Each number is 128 + 24 x the weight over its row's rms, rounded and kept within 0 to 255. Layers, rows and columns count from 0. Numbers have three digits each. The size before them is the row's rms in percent of the matrix's.

# layer 13 MLP down (transposed), 3584x448, rms 0.0453, rows 1365-1427, columns 112-223
102:115125142141163158152126140144127146130123136142145089131150112130173142128144058108165137132156156178068141125111110103145160174155116096098181137135085135121139115093079119155127161121111139112142161107088135124137145146163135142136148140153134131112155120111159181135108103106074091146146151124152090088140121095121125114138126141137
112:134142132177152077064132141152081092092162144139116113143147113131173115094141111102183120112078091134116128171125146080137147184116150163085117137143112147114133145111123144156156084149130113153137098143129138096171125059138129110096128131118133116125107159124112125148148138204098112092127100139133097092105153127114144148144108120142
097:106123131133117122146139117151091166114152143123143105144150123113161148154139142154105117077164101118138129172143086138104120104138142166129137097128127084087130116103097114155120118111137128122114128159131140120139154150170108127169121141118124109100138118165146095171164101114189141117154150163130140141155142146121107078174138097102
125:076115150115129138118131097101151124156117078081116122148137125128126110094120124127102101136159138109158128157103122151108122172150116102117143164149105164100104138125117156114099120142165139108125100113160126107137116116082108133164149171076187143159138131102143144156100128120102104109108102130103114121123114151110123095160160181151
086:079130085120208137143112097170150161127091138082126087134117090117160120132113116126163131116112166110106155166125136097108131127099145089120151111146119148173126107126129112101145131139139158107125141082149136136145102178134106122100140153104092140120097125146140165148099147102148113117096142116132143125118125120126088078125122088129
111:165148119102135168144191111110146146129112095155145159126143113134159177119132137126139142125156122102157131151161126093097148156134126133114137125116144124117181182161155112174137106108134144113139133198162137154095100122144128098111105143093164133112128111126117150177104182121102110110134108136122174099137110099108116066146165109132
093:134157106132134090111163161147142114137163123137140156102141151139101164124147134144146087092102164152118183155158116102131135139127155141137104113126089090142132164140102124154149160094123141136113119186108088122165158138064083111137175155115112129102131112130139161150137121171107134146101093135155120124159110166106107134115137146157
102:151137113117133157142136145139116090134147124119137121149113171089103154131104161125140146085134170136129165128150125132134132137122131110120096099115103150125159133135097137127120174148122136105162099115073085115121119133122110135142158112128106133185138154153165128097127110099119115134111119140109150115108137134148164129107143128166
106:115088141101141123131061099157115154173133123102157106133156117134131115099107123128166117160108118141172110137149125127125140114106088158124146127141115113087126103125150150145130136161089129135114144156118144121120123107168133114128093107105151114100137094104143141156117134137106146170111126157129135111087116135128133097118083133131
106:170152141112156153125118113105154152128144146111081152160130138113114101096143128141138155161085137171163141085120129101142135139136136126110082091123106111120104072117103121137145107127099173092079154136117107138099122113143160120162140116122135156125122100170096132106156167129115141121140176133127112154111106130132131091143107093132
105:095114155159113133141120098134160120149133080110078116150134085109106129169104177145076079126122158163171151116128155136159159122123119117132125177139115150116110113092128111137123115109171117194101168121066155099144094109136110091181136096105117144133156092125098143143131125133146113165132136143115118110108139174122108173129163134127
103:171147099089134123130190149143135141120136107138148120127073115092114098161164103145153111087142094132127133108108082150110106148115135131134111195151204149126128096148159121090128172057139077125124152144154145088128080119141160084155155135162134099085125094116132148097139141120098087103133136103135124127162139169156107118090195146118
108:109154179163155142102135093109123148157149140122117140093139157107089150091132095148129169134092197114153111116146203145096136130142145108095119144150140107116141131119111127110127089149116061135126118157060113129124114136103170116129139161096156124150125158137121130141125171151092118102104132149128138133104182181147141088134117155061
077:103102122166141084127130110131151120141190114133129150123116150156159148131121134145111139152137123068156118173132151134144147158167120131109113135122100120131106115124110122108138142123112052106153135111160109157090152121120141131157138146106112148166129131130146105139109131156105129120095147153121101136104119140135107139107149125105
122:110117145117149162120120082102137132142145111156143105149151134145190079118116133116130138135114119106102151168143132112158145176132098130126072121142186141109121126142140151128127162124126139084089124144131146139144099132152169130129131090141104154172127117129144139121097114143137156108133104166164141109120097105148148143148123166124
080:102156147162178129118124125154095127129062131126156131145117144177157129076115117151127148113109149164129161143141123105132136121170172116151097112130132102130139120152117109154097176094198125152073108164149164131138128161121097179101135142121132098111135121086077136135134095162156145136158141119137074148133144151110110078140140161122
128:134148139151129142126099152134132143162093123128105127082099137141144121100135089139136154122145097147134163093145153124134101124127136135129132124190105157153107125081102131118142162147146165135143154130129120135124124094109102123119134145131122088144122071141112118153138103132102092121113105138133122126121140154125169116110095131087
093:156149138129073128107103155167169150160108132097114134101145198135116122113124192132091114118112099139113129113115138092106115101125126130137102077121097134133093166121105113117135153133128131117074116133146105126104151143142102109128123111139091103122110141087100127081168143123082132137145135088122118103072129138122107096145125070116
110:128116112121098122171100116088082095096150117134148129139116127131114081144100135121151140107162141109136120154151102173092135099208114143165150158108122128105136168161115162154111118098133151118136140116117130090098150132144111081107144135140082092165115146124104158133110104126125173106155164161092150085125135146131141129148104112145
115:099128143129124137116138128119154134106100128122141120119095091144110157121122113107148103126111106109115145075127097152134111154153156109153113118139147128128154090155136116145152120146148127138134155073118087109099134123107099142139151128140134094110123136091128122115114120151157113117104108115156142158132120115144141161120142130118
121:115087135099111144129126098145107115143108148116139123145127138163137104145135109150140163168139124115097151135106165085099107097094149141152108142081118141173131179109117099122114132111160143108131123162139109129150160133162151106121122115116147137109142140093169157103139147119125142120125164122132157110156098120128105108125134147104
094:116134112106127114122117123134163117148134153107128141161166126137151134131083140148143132126143097095132091156117151113115094114111130156144111120132146095086109109171169162122106120123064129130139154114096146099092118133120175113148076124102157103106082155221117095152100126173173124102109122126121164133144129102071124132147121139118
108:099138138129147096095061110162140144107169150148119104087152078145102116132107128112104145081140137110117143095128134127092132118146147125134129159129115113131173135153124059213112165166131080135118102157138115129115110124114120108129084164161159095123128106136131146094120142136146104138112140120089164183143096180092099134141084134144
094:134145106129148112111080154081143099161117177080141105121154142147068129090146142136150120106130126107153092144157107129120110161153166125116114145121138144123132161156135118167133172131135188147121073146113093120104150137113107128114150120146131120121097117122124176128082114121161147133167063135148119150127106177112124150172130120125
081:146115165121143120088133121135174158128130138163122137152137148111103154092100178127158151126175127156086129139126170128130105143169122099119101139118147174134102123088104130135134089150111164136144133103121139150163132148127190171112130129147109100127114099125127126114122112080115114142157121127095092113160158167110181120093153118125
111:128099128116147100086126117156154089125121141094148098137116133138131125137150115110133139109107065114128147119096171128176124109107156114174124111134129149097165131125164126135134140119171117104138160104107132112105152112129109129097119137151121133065179130075132116147084129156088186081128156133130135149135150143093127155124146116137
111:141106157128138169084094109082137104158125117162121144133101143159109131148107114150080131153143166169139169158102132086104142114115156139144104096116144136156107106101128102138130102128124061126116120091139117132183177130090103124130176124121126112120146100136125111104115148140130128170102095115152090100145112142129133094170155159124
104:111126116136098159162117126143078145141142110108139140169139145128147155164130126161147115126135154125159087082087107141155131106108097087167130125186135154128162109095138121136119163113123111103101074129169139138101140157137154132130130122162140150115134130135163121117139098101115142140101138164108107107142141104128149110093129141132
067:119133090145173138106101114121096123157124143123129134140112161129118154151113122138141163139134135160178130085138084138159137162129136121113122073071163127178114132133064116129131117159131123086120146072126117156129113100118169140126114139155116121133127123156162121088141123117121086149109122164186132140173158095098098162127160163107
116:109157139135143126097103142141089102086129127165112133132144136144131110150099165086128139132124107106192143143142135137161151100112124085152155095105157089091162165146132107153118144105137117125100125135154125138126138162125106107082158114141187111161125122119162141120118133095124124131132174121104123138157154163090104127117122152117
081:133136105121110137148140094150163141058162156133138117119129110133131138169147105132111126106121121149123120108105108114146125147155145082151106132146127078145103164139139090116129139165126133082149154143121092179168162110144135110120116144102087115068147121104110143124128108102143112135125120122128097114080114127135153152140094124137
110:159127130159149152146114127114122121122117153112123140142134170130144120086157132152162083110103123120117141167146172180141152097141154132119117142153102155118173091106113201145120116142137163079132117174130165145116142131112140082141180160118143111157119139155172080125178120166131171112109116108126109105126108092137133128125137087156
084:128128114168140107112108138116106098109099162122117144100133167117147146095128118130135179139121126104106150151163120105160112153132095111143121121126074116121119126120134118117155151106106121134158139105092134151129142128073164159093072117155134161092088113144111162117128113117114115144082133147130134143105155095160127135131097111085
126:151127153130119172130093086183101143166124154139118115113139183136085142135133135121144154102134099119088159152159106142108135107115147096144108086145133125124137120072108154123134148139112127118116134185135104114119130156114122112104114142143089131108129094118175122082106134149120123146147084179102117140146137173150131132147144107142
119:091117154134107110075146146180081119118127146137162158130145128136109154115107070140071139106147147136118112117125142106113121100148112164109119123119107113106107142149164140141107074151165155147128168148056129132100118123162106152150135070142163167135115130147141130101156140142125119149086159107091132125141122136150137127139147126133
099:093124162152100133101152081106141105111128128145133095139138113097141096121086157174127107133128160129149130116132108130136150125111145073144111143155141126113107122111098111142100137159123151089153133118128124145129126122157102087108104109127169146191136143137116149150125126120161112079120185130124119173119116130105081162132134113087
120:103162123134112149153149136115121145131094123125100130090153108156103159105101147136122135118125199144151187125097147160108147130137127145124116113117167132104108139124117108106114160133100112118134158142133103128161119108130099116124094172130114100135120131133170082079139084121072118111081132125147147107114126103124126121106147117115
087:117128154118137099159120129170110167142196119085135135108070126115114161182145091085121111183136111125123069142142112107158109153155130129133148104120168135170137117122123129164143110159157106104150074149157146099113110152122127079113175146129108138142148161116082135131147158145106122143170166147107151082121130128141097153108149112111
104:163132103133136169127134107154062178082126183144122120120113137148117122135108167105132121133145153112115091136092139111103118111165171133147126146129101104159116118147154149161131162125153129183144116110141157113105161127114122130147114129106137130161121114123144132149116130133099120111191153139117181088131117153119135151138102136105
083:158137155134138140129085096138161105125140104100147152103104093131099174091119102107098117110126163095129132111107152155128136072090080137102120119133157100131114124121102093135097112121131101087138104161099104145129098131151128137088127120135163129146156131123140140093113088103160169134138117123107163137067115112130120103145152147195
108:136105137156114142147129096089064146134122069126169130108137135103113159135158091162126131125116113140107133141122142130121158135138148113145103134125119132097123158106088173116146110116126096127114125144092129128130118092070083125122157155154099129111131126150123130131113109121142133146163104121098099104143112121117138151110078106103
063:117170133122128163133138138141119119182181137139120148158127115144130094109093158127104134166117159137109127106122150137124136091149165123128142156171145089110123140176122146105152107110135154108130116137138112137119133161106131113088117163145155129140142133169154132125149124112114145088153123124143138123137138136124151194137137130160
116:131116117117112110089076116115133110170164127138139128122097109127132114154117147117116155120153095112086130142052131119136209124144129118156152118123104114128091147138150093156149162106072131122167119136153127131081089109134117104126054121143116122170118151141120139102108143162139162149168138131107120117105106135108113080128120142127
096:117147151119107141137136136081109143122127120132159168095149149128107130121123101129109125132145151093154126131130161137166086111140101148153127140131135117165101121116112161127115180154169062140135158119140162151120129130142110124098136118070112131119113113115123139142137144096103119139170171112118113103130119142127102165166141149147
106:138125136155123109126156082144125138124134126126116116120166127168160098106116119113096132179133116103135181106117165124121152125119125110136125145137102151112143064137138110112113149129156119105097113109126143117140149114131137129145139102134164166114116113150099151153177150103101117086151145147114110143100100079198147126126101092118
094:137116081118130106143182112148124129142125089129147106147118064143151142139156109141102128137152132179152111137154123124107106082138151148107111129104129161114179150106142111104093095123115133095140104145146124116151087140065117153116103085111121155099163124061155128129099183140123099103133151094108112149150103102132109138129098096136
101:096082133127148162115165163129105147133144109142137097159145136118152091170106129140191139112131114088133138144085124111078134155111100095104076154134135153113180074100126113159143134126135135130157115133119135096182133121134089104104125132113165103162123112123145092140152125139136153171133106113093139119135111109106110124101124122153
103:096115138105094143147139127155106127117176155151134170162149101196132136133091138121064120148158119125138164136155113139161138093148146117205120141123107100170098172164115123128123125103148139127141134112129132158131135115121134124158110145150143129158117137172146083120136123139111120134103114154108096107169141139121095109132093132118
098:162153085127139152164110114152136136132123135113122131158164145149129181128080098181122150092137095140127160110136104116126138124167124147114121102102148122150120148164121149119102133169197121161114107118168172166162140153112112157107093101154105159133140117122129123127075147108107138107122126154144116110121125115135108129111147152112
086:124113100141142110161107129156088141109108142164130095113145108138103120107111133120105102115194069111144116151073127150114171166161108150151156098103099128149113115191125100128135130098133120151124097116093157146146086112139117113130139099105127159131131089179122162101142134123158127102155100078132108136157114151119101115155165098187
075:107124113139099130107091153138097145108100141166101133109124119119210129127160085115160143110147067080144145101097138135125107092148126140102159081139122116148122131142163109133138127101135147148119094127133150120147104073115137131131165147113125154121149112078178126095144138152139148150118131149107141157118077114119133119102120095114
086:129113131136132141114141092128146124094143131097137141115145161102107162137166150104122104156123119091133115173147161148092113156121175159141094149170096130144142139084126137181109091128116116152115131135147080137145143145168174160143132101139124126062142151140081134139136178114087156097089136151119145132140155107172133132130131081096
091:081178126183092090145124151131167113145078122141147181072112069086149131115131141137100154132083132102132149137166135148123109102144129082120137159120104110133119112108115109130133097143134133119108136105100102126103119123178105092157149137089132086136099116184112113129177149142114164151133161127136068126148126169144116127112120109131
092:101144144110118169110112090136083143100174101142115103146139120132189135146145094134135113163142141144146116149126133159134158110119109132116126125144134127161166147153109116160114154096123145110136151113133105095118124062099144114153133123139109142144178100091126134163132146165119129120119154110160161085096142133111111075102112139122
083:097098156147131131116137129167126135154136109104131093122143132118094144173128163158124120158135132118092153184119131160136130127126135120158151159081126084137138113149136110189119128133102130169096136098129110119169159144125095151147108117145105126142101113154095114168151108157113137124128150098161128157156153151116123125161106074151
089:104148122138143166089148171148122131142107092126141100158161128111120132071124119123121119133142158151143125093115085129115098134073134144179094126142118134138093152128165143212167132158122129118127139119147153099122120096121144134138101122181107104164109128100124135143120136082111138130113091142106166103120124149131194148131171107127
102:141153136155121138146162118120152056100161178139102124178125116130116121117153115148148122149143128101125088094087133137121114096157079122123156093132123106102143129129126155145105144119120189147140100115133127187099132141118175120127129126137140111100115137103135128154113123177073101131122124137122102128172121139152121116125120143144
108:149116125143151120160133168090127131105128180121103128136118124136117127096093143054132140128126105111103117101066139126100126085131140120097119102126161160156125168136155140119170127127097177132156112153106142104115112130121127125149098145133147106115159120125098112109148111113123174107114140136102147113167137113137107120177123162129
114:102108134154132179164130172164134112132153183144129108096177141114120135150142145125152133174142118162130157135118131152165148078134092097129138159135149124163167139132117111098146139113164142130117121130092120139124135127158101139136150134110103129163129144127143100142124143133100123090167078088129129159132126164128149114126119107138
128:115149157140156161040115087081134121147091133151072135128105123145137142157079123106135151124126190109165104137128156086165176143172110092147123129137128132147122118152128079144140120132140126153102140147109149105145062123146099116113107110081123145178105137114150136090134126129145142189126137116139163107128147140091139131134114160129
112:099153124116162085166139127172118137125075112120136175122126111142143072099154107142108151105129093133135144129118214176119115129070149102156121117116119098130157110077122164121132166095081118143090145128147116139104153128136157138077149144129161181111146177124099171115113125125129132127114130113116116137167139185116100152171132168084
044:127143128123114108121141132096134172094131113141070141130110129099150168168156103122152120142085164152149161161142143119117147122121115083110124131121125154120126187109116116120127090117138121121154103108165142126131148103095133131148109103121093126115086123144113106134120152149122102137137109145139111108117124127148117122112126169086
117:152146082144165131152130099199139105105132132094127152132124115114125149186115112122166156103133136108120131146185117143123110110079139143093180148124154098104090166123129127151196161128133088137118144137143141137143100117122132116170127146147101125122097136150144086154103153121105107136151128105096134186133135084152157157165159117097
# layer 13 MLP up, 3584x448, rms 0.0849, rows 1366-1427, columns 112-223
102:174126122137097131114160098157100093127117153098115132117110164109148116125110116103113102162138120063089097102145124171138091150180125098123153164119114156127110114142113156108143130147123155140144176136116094149162139149111120109123131133141133095121131099142114111129118131154165117110144142166116119091134121103140130124134082142157
096:110164119118132112150137130168104157162151101118129136158151146134153161128136136159155111129133140125141106128136147115160109108141124111168106104125129086164124144169107170127108140128119128098157156142085129140101124140137138136095136186137140159127108134164121138125090122109110161170152118147128122151125119118109106145112118079082
120:139129157135113133129123136141185125088150133120144116156129158141130137137105142122113125096148099088129103157149113175184136157098134142176160111169150159139125140162162115111111134133100165109135086088178157127125138146113115137159179111130169164115132107125100155105095084147147134119142130103157134115112119109134161109122158109124
086:140127088134135102128157136089097121110069148097118117103103171110147093107133120123135139168110113081159100160094129112170141141090140155127121126093110133149138132112144111126123131090133171120084153127107148118131120144163106117122124172119131116161127121117146138068160168105145138124121083106108122096142151090133136165156121116136
101:137137132115132180146139111119092179131147124127096092137112091109143146112151128120121122137130092133105164142127122107124114101151192142098134127138130132109109161112135131101145104109168129101089150153118139148117148136173127099120111156100101076101139137187175127162107120106097131113084097135127165163172116100163154122162177135143
089:138154121149122119139124085122113129093116127149142111094120101115089118123094192177158130131157131131083136128149145107111117172121122151111067129143141115165123177132163167151151142135121139071090162137137170148165124156144119103132084106140142128116155168069123127144157157099124132122137148111128140109116110115130148113141108140157
107:104146102144108115138125103155133140146088129108090151117116108143121137121125107124148128115098092104145099172164163107156113089090092128119143132106151129153103118130190091113151146119113163162152134144161108133116099125141134131130152099146136082126121128109112135109126144129102159073161112141106153193118129150112091111133084123129
105:137135146149134116110104145133139126064169109176146142094156142133131120162158163143106123091122124114112111130117111107114121127156107136120101118171098084152181138116107139106078136117133162141138081082141111163136105146090091185110123132109121151086073124108102161123163152124132119117090133113125105136131115142134115097089176119100
118:149119108117150129094083143169186064161108150107118130120131144157140103117141141101115118126120125179102124122063124170128131111135118114130137159130105108134144118109111116112156110136079136119124094095113153148130128110154104124109148097093150109126153127128132114137137164106142126140147132155128114140108111145101087129079095123143
100:119152159149160102137142097132159118160147077151149135104122136163162142133122078144117147151128130127130124108118117122129139096090183095108147141123146125164136143145094111104104107124133124155147197160119157130163163113120128109143138176157140115118171116137117086138068161109092154120124049116115141097135135106123152159117137176125
105:129129163159145131118145087123129148133125082144137123193096131099130157158169123117153135103127119132152114121117100133147122109137144120111135125149119118078104165132161152116142172137119124107142161154136107124049098167092087149122094109109140113135129124122151109096119172159166098075153158095159087094058101119126146114141138105154
110:161112151117088109096080155101106089153159151125157131099111136124115141153174140164162142124141127153098107122105101134148120119095183113117105100121124104109151153112144128113133119098084141180162149112117113156133077102132148123108154118151143148070143115115122150133148149103107137085117115135131129093116136083130119163089088120111
085:136121081160145103115130156128152138153179125122132113141154105116145168138142168130103094132178125124152177127104141124159133099109111106142214127111102104134139132099135126161134100179127113120129127151157111143126139135157080131119119126103106128134148120115106083121072088151147140100107151136100169106153163155126106114145135093118
128:128167108107150101112142050123095150146145143117132119124139101125135134112147152162140133157150129151088129118088158128147147156152149131105121139095126114125118154144119158144131157161129155139114100148130121123129114151153138138146100127123153151191124073105136131150113095140123119124153139126144122103124076075163121142089134131140
084:113121142159168108120134127106107124120077139109111122148153139082107108098096077172127119123141144110111120125098151131131140116149126114134124082145140117120174111116145143132151148154136130113103099119052073151156115112104138110146152141118109111151121128071086106112143131151093159128169114141144113126151155142126126089172128178169
112:104148136151090124089129073116130144069126150103149106166130150109120159153134123156145104135118101108121105135115142130152093132094104127127128175112123109125154144145154151136138138138082110134127104110142138109133122113131130127152136112167182145111096139111137147114138154154126161155112108153112166138107158128159105119146169153133
099:199102135093120132146158090109146142144112158138155113129155163120152121119151139141120132109087102121149098100117115108105134134122101132148140111135139137156131166111117131154130127132114190152104129120145111106122098106135114137099171154097091129121098130132097137143107130130124121132160163152131034091096115093111090130114141101089
108:164136107080139120140114105132107140133133162098159115134127136143163112093080116133130161130132087133135165148084106120129088095128090151090142116102151111111111126136124120096106157094128122105128168117187158111137103121139148113115086159127109103123122164171118109119090154135161168066128162139123080122135157110140120132127113064098
111:105137117122138115111158118083144095171143134131138133148104124133114103096128149119132105150113169141149150112124130138132120114166085143137124144102119152109108087123146127143114114136120110136119170156055132119116107134121105133135158091144102101136095138144201131117113122119123154148147171156114085131081142105133130162136123089126
130:109154129124097124078059125132100067110120119137080113107128150108182138149188106087139137155107168162166134205120123170139100111174121166144155132187142134153162113103065114129166132122116168113128178119098137136107133124106129168113128123122136147116095149136128154131132160137117123134113123136142120127141147111163139120155166131124
091:143114103130100100118111100121171132114122155145103119107169145097120158154173155178110137147093130135149098169182121103131125112169105110092156134143130142126116130168120144116113109104157123127108135135141104089097156132126095111117136126105109136157149138127146155140156124076122112118148158124124133142096102140130140122134120141101
115:129097150114126112147107137129108130116131093122127114132155094162073112097134165166089188110133112102148176118083132113115092131114097086126125151160117113126128124107094099108129130138173108102148102117121142135121095132151102092109132162174091137105090115136170142148132140127125129155129143094126166109147100133103136156130137124118
083:094103115137113123132119161149125108124133111140118124107132093161161154116114160175160136122129128132094120150148102132172128125111190110086156153193150106129152155152161126125168104131110084149127154149127110109130090083127149134139122094087158144112123109115141148134145141140140114115147117159122132131102128132104159113146135113103
077:118159111114137142077130098109092126152153124132135098130133147166136121149136137163127124185095154093114104117133088122110152117103134104096128154145128152148128115117118105135136129100183122170131112099127118123116078124134141134125125134096099131105118124101131109156118167105132140152076114134106106130086114095113167139132111091144
109:118131112153132116095170120147139122130112138124151134122138125171103098118142117119131138112080132138108117165101184171120095130131151075169152102119142150143120138076133083113156135137113098114143051122121124144110163160092131140113140145143124153127153155150109153088131162149093123152150121165139129152121129165115116114166166156190
104:148136137111116119095165155130152113117152082133103109128171141092170122197115092147171124138141170169112114102130112165151100121121164109151144106156119151128094150165122137133152128114099147104126146147103103104071119133097105152106140121091090129138120111106120135120120080124119134133118170131123155097121140114186122096106190086125
101:087128158119171130165102137131138132102131141138134099165140090091111109048177116155149094127118152098105115090174112151147147166142138139124109117120140124103172127104137128159116156146098162086127082112121139124098124125126128113119136118072158115097147109119138108098106110112123130143159110108127149138106163151162106202103108130140
071:130171143131133179152137103139097093163148160092181133104134163142143109134119094126188125123156120105140106077137116127122145097137119143116108119121151111149094115140137101109106112155132181123113121110097151135126149098150121154152136116128120110169130131142130129130177106115120147140115125160155107153128138125126106111138104151116
106:137114156099122166140124115113126091132139128149122129121131122131132094103135135109153104096167048142128156142116116116142128122105081148130161130112115140127112119118068129154100126094110132138099153155113144150135141157141135175113136150142158096104174104151154134120150111088127122168140106157152108111116205116147155152156101149140
081:133101143120113127092119121158083129139136097146137114167145113126096102152115110119108107110155099161125114124086094119141131133108106131121136104127099135085125152108127112119118100156182158133174158154152132114139149182111146113113089145123133067126117133129136149158143131178147085152083113159135135128123109126173104159144111128099
105:165096125145142163087129134163099136152101139133089108160126102166132168126108147119112121106114088121134101150084127129144068094130121113153138110107098135101130097115155140126100122154101122126133118110130133138138141136099155130107142159156201117130167140122106134141129116130121146132144134134127096142090086052174106077107176178117
086:124092159135156083136110121099135075131148110125092138116118138115166093166147103123088116117130107158148146143141078119134120169095150118149120092131114123144154165129108124160132105161118172157117154126132133162120131132119121138162132125132140144110150093095109151127089190102144132120130077162108120106095089147142088103140120122114
131:117141158117087134068081141122158148110117136155141120132165144143165114101121132101116105157120098122114110131139137102157126161092154149126089148171113118135132118076085147112121146125134131102155108156107135119155096169161117132113144164142083133152148100134109139097152176087180101126114115151131092081141118094162147115120085126158
123:121103144130110147136130149130088075107147119105169095110084131125143155153127158108112159130168125162091099209132126089115084107136156180135087175132164123099132118087133099144118097103148199109121167170100103139129127118131092116162136120100121160146137081112102143077169154152111099096099118119136115113139139128108105160137138140155
097:147125159129138160108123132148139158177156103125143122159129116102132123118120124189086125109140137104135142135138125122146131131119145123065173106126175143115150156118108145148134170126122091173116105143125085141110104108120140115178158129155094146118146045107111125142112170165129142103159123133109131147183133109127180134122160116131
110:141132107150108109149150149129084132137129151109147184159119117123136155142116113136136121113112137111140138106109128146112130103147143160147147117123172067130142090122138140147137156114108127107109117095069127109164157126082154180133094118093129122112115077136128121109121115127069134132133063096144077148108132117136138143107165145108
093:149161150128175095127107097100158142150154129137140159096096108101158129153134133133109075153143154108153115148080121146115139119136137091084100162162130151119150164136088105084132115160109106144125107117129106141139174129137092134115128119100115146134134142130159137136093151153075106159138126170121119108142130123114108070163116119112
102:136140132145119135199194097153118175121150132155132136139111127112175096124099091077159133092112166110087143130105113155140139083142121077113121106107137105159116135124094148136164138127156138124154113136144146113108182131140131125118146158116103135105175119107140099146154117149164151080128136117102116125127146096153109139145116129097
087:118115117072110091135114136138126145134119161107124148094132096103042137104144140129089147078101173131120097108099134117103134105150084138092123128163098153128145139152139116139117148149093124161097124149163137107131129122107109086137151108108145082153115157159126198092157151165084127123088101165131138159148063143150094094210109143175
121:140133148156079153090097172101119124118137148152152095128106132125108146140138153128143130136081121107140126159166114160094153152130193148148147154141156139145151127151117142128142107126106132165075110139090126123139111152092119136110109124111129138134147133122157123093121104089132129136114058174113119112123124126132113146146139147113
062:063119169126139135113123113113122146133105164104109145096162126114133158114117126103109147105132116105134084096113147158126113120151102141127116085182178156120130133107133140138125132184115140113117132149111130126158130143106121122125165099148136129133132099109142131184125082086100124119101132121130107173113076133159110147139148108150
110:180104103137077162119143117135095142113139096118111140185124141113148104128133149127157107124130139125115145144080157169121113151112145103122115125146159131128125158136145178111110155090087139076090060153107107139149130116117169106163106155137118120123188202150101096073094149129156101159130123085097149166110120150131092119128134126167
092:131142130150136184098127152097126130162140115104141121147078134158121123105158146124144128112139110118126107139110160128126120167130142133133137117109134159128106166152190161088139136126152132148114157153110155165128088118102129108157118158116114102108145113167126132100122137164114126136128164116154146145125175123118130128108106125153
110:173067086084128141130107138100161091115130183120131125132135160124084097085118146101104165129124145126128109137115141150158095120155083120128115142161101088128103127164165129113110170138157132154153108147125127122156113130151153136123122100139121122170160111113117154150158147127124152167150164162155138140162103123125143087124139112105
101:154130157101124108176105127100111123130156116125163108141141082103107096174114162134106103103125167105185098157096161218139130107114113120129117144167091133155133126135113120142119117123128141115124115149080132127114130144137111157151118088118123078154151067115145117110124108128130147132097121074125147112132141094136104121176172136157
104:140159143081148141072148148138146131103133099123108171138139098167159163115144149126137130109179134142126103132113154093153140134128168123193118131131175147100129112114158185137129123115115153128115120120158180136164140151100111071083115123088127130097140126153096111159136102110142142159131097155102146101165135143179146138085152096142
115:121167101151179127131106170129159091109122121117135175086110128153149208177123115118119174083134115115116089130173186099136101096070115150106105112112129126130090162100130190140178152117174119102115141138151131106096149142132152163105144129131117128146106128123129134146087085156122096148145100125126132094121100101146145143116133141145
100:093133104157124120109126151118147130120142104143140108062126137137166155108116141106146107101152115138157149169147146216161106106121124134121135189167161109099065100159104135118096136108122126177132087102103126096161130109091101130119140118128113081138156139125153100159123119159160106146106111121109189134092146118114137150110118154138
086:105177116127150081110146121110129142148105154121127081162154122087090133155128121088175157139114119107099118132114135156111156154119148098129141133116136098105089092133092139156129063133112060140172132114116124157168083130093130126118088151178149113129109117140076152146151149183134080157149091137163135140136132115122172121099097106184
076:156124145099095084180132109144103101100134133133089136148081129122139150093158115120117111126149139112137154136150168152117128128152133130119106130156090119143084140147171181127103130120081120128113133117133132148131105132091104120090165122113133081121111137080155128101103129167124138129144086104158125137133098116115115133167163186139
087:114110114120141139153140103144135095154146131128115110128111187086107129124107181167136149114099142116114125144136112142100098120166139147125122134123115085111126138164072127119074120139146128123133119167111122145122154164105096181141160116121107129154113130154164161143099098132125131132127180097118128167149144155131107118104145080114
092:127079173143138095121144106112153119120083136162140148142115159093127152142128199149088137139135114134094105096123164135125087160104135136154138126127136120163166118098122111131076130082122129158143147112150122144086090105139124158142118137157128155120136148121099086099149129104116121153142141134130091112144139163123133189080114097117
090:109111111152172159107108119115098125120182161151128072141100107150125134161148175119115126142133102145124109167161176101156145185111167150097105117145097158100117115137165155099109106131098123126104145117168167128178124157118139120133126135142072145080112128126113114171129116164152126133133126132149122124175127109182157153168096146112
087:130104106107095121164136109083135104094148146087141140118112125069089125114100135162153118127143113121137149133133124123129085168107106100108130111133140168143090105171159140124123120095085144116100119101080100152125128145106081107073191117120126158103083141123121102143139066141140132117127107106105118141119134134086155118167136138099
091:139129109120088105105140166153096140141132124167123152119128104132122096115125172134127128149102154162123138079162134112103119166114136121157140120076141113149125140121168109103144136127138104124118139093147119112126144108129114117090131096150132072160132126149120146130093111101107143148140154147125166110113122126147092171143156103105
102:136179150155093124142097154143116135105120144096139136089123135112109131102158132118092112115124125135134162090107143124102144140064143141132120082146126129124152117103169156117137109122175111140175114122175123120069106132130111091162123171087118163113132133126121094113115114115153110142131134130107116108183111099148123109119118120113
138:137113116155138080112094120088111177118114111122138142146095138141111140114133073140133161156119136165122119092112073133168135108136119145114134121164151148086169110097138165132128133119132129117153128127097143101087098128148112126143104122110144128146163155167115179131119126109134121147143117196117122139117158102162135066191168152054
119:142096124170117125141101096146113135167132147082142117130111138104107153112162139136112103175112121129137133169094119109115128131117104176110133125120111146175181122172126114132135146114125133127123157070161132118137094122110150165114183114107183097170078122111151126136151150154119153079158115158089129160166091118140126185159083115108
107:109097140132154105112101177119123157122121131132154151128147103120121111151117101146088105108101117130132075135105159142138126154161172112083155139160114146143092133133119168085120133163093092148129117145133120167117118130107140141073128141142101189155141152107129127110098112132164156141107132130114172115157091146137141159090146153102
113:122108139109126114122159100114101118132120146114168161112131144156097104125119124140125090099102118115126134121128116105153110117123130122154124097142116143126114140145080133161129172117141151129112086132094110072165146145136152132118158119143097130133129150132123141126123118105132113121117090147109124105133174059107140112101145133138
043:116105149097119151121158149093131112133130153135086138152084106161091140109108104122154082175120133127115137161134151181150127084158109119104124125147158071145086140122099099116126114125142162121122090133141117150138197142118127155148061158137107120129103091114145131128120150176105134131151106164125133077131149155165139116079126158135
153:160163094145134101099099137122107122145160105093157195149123122128136116165144128178127104144139140099118140114117108158165125121086188155094194123154153091117124123127129088109131137105143100105141103147098169163146120078156163176089124126129174113140161140100126102128108142152068125113123154143103161153101175109178165136144127070109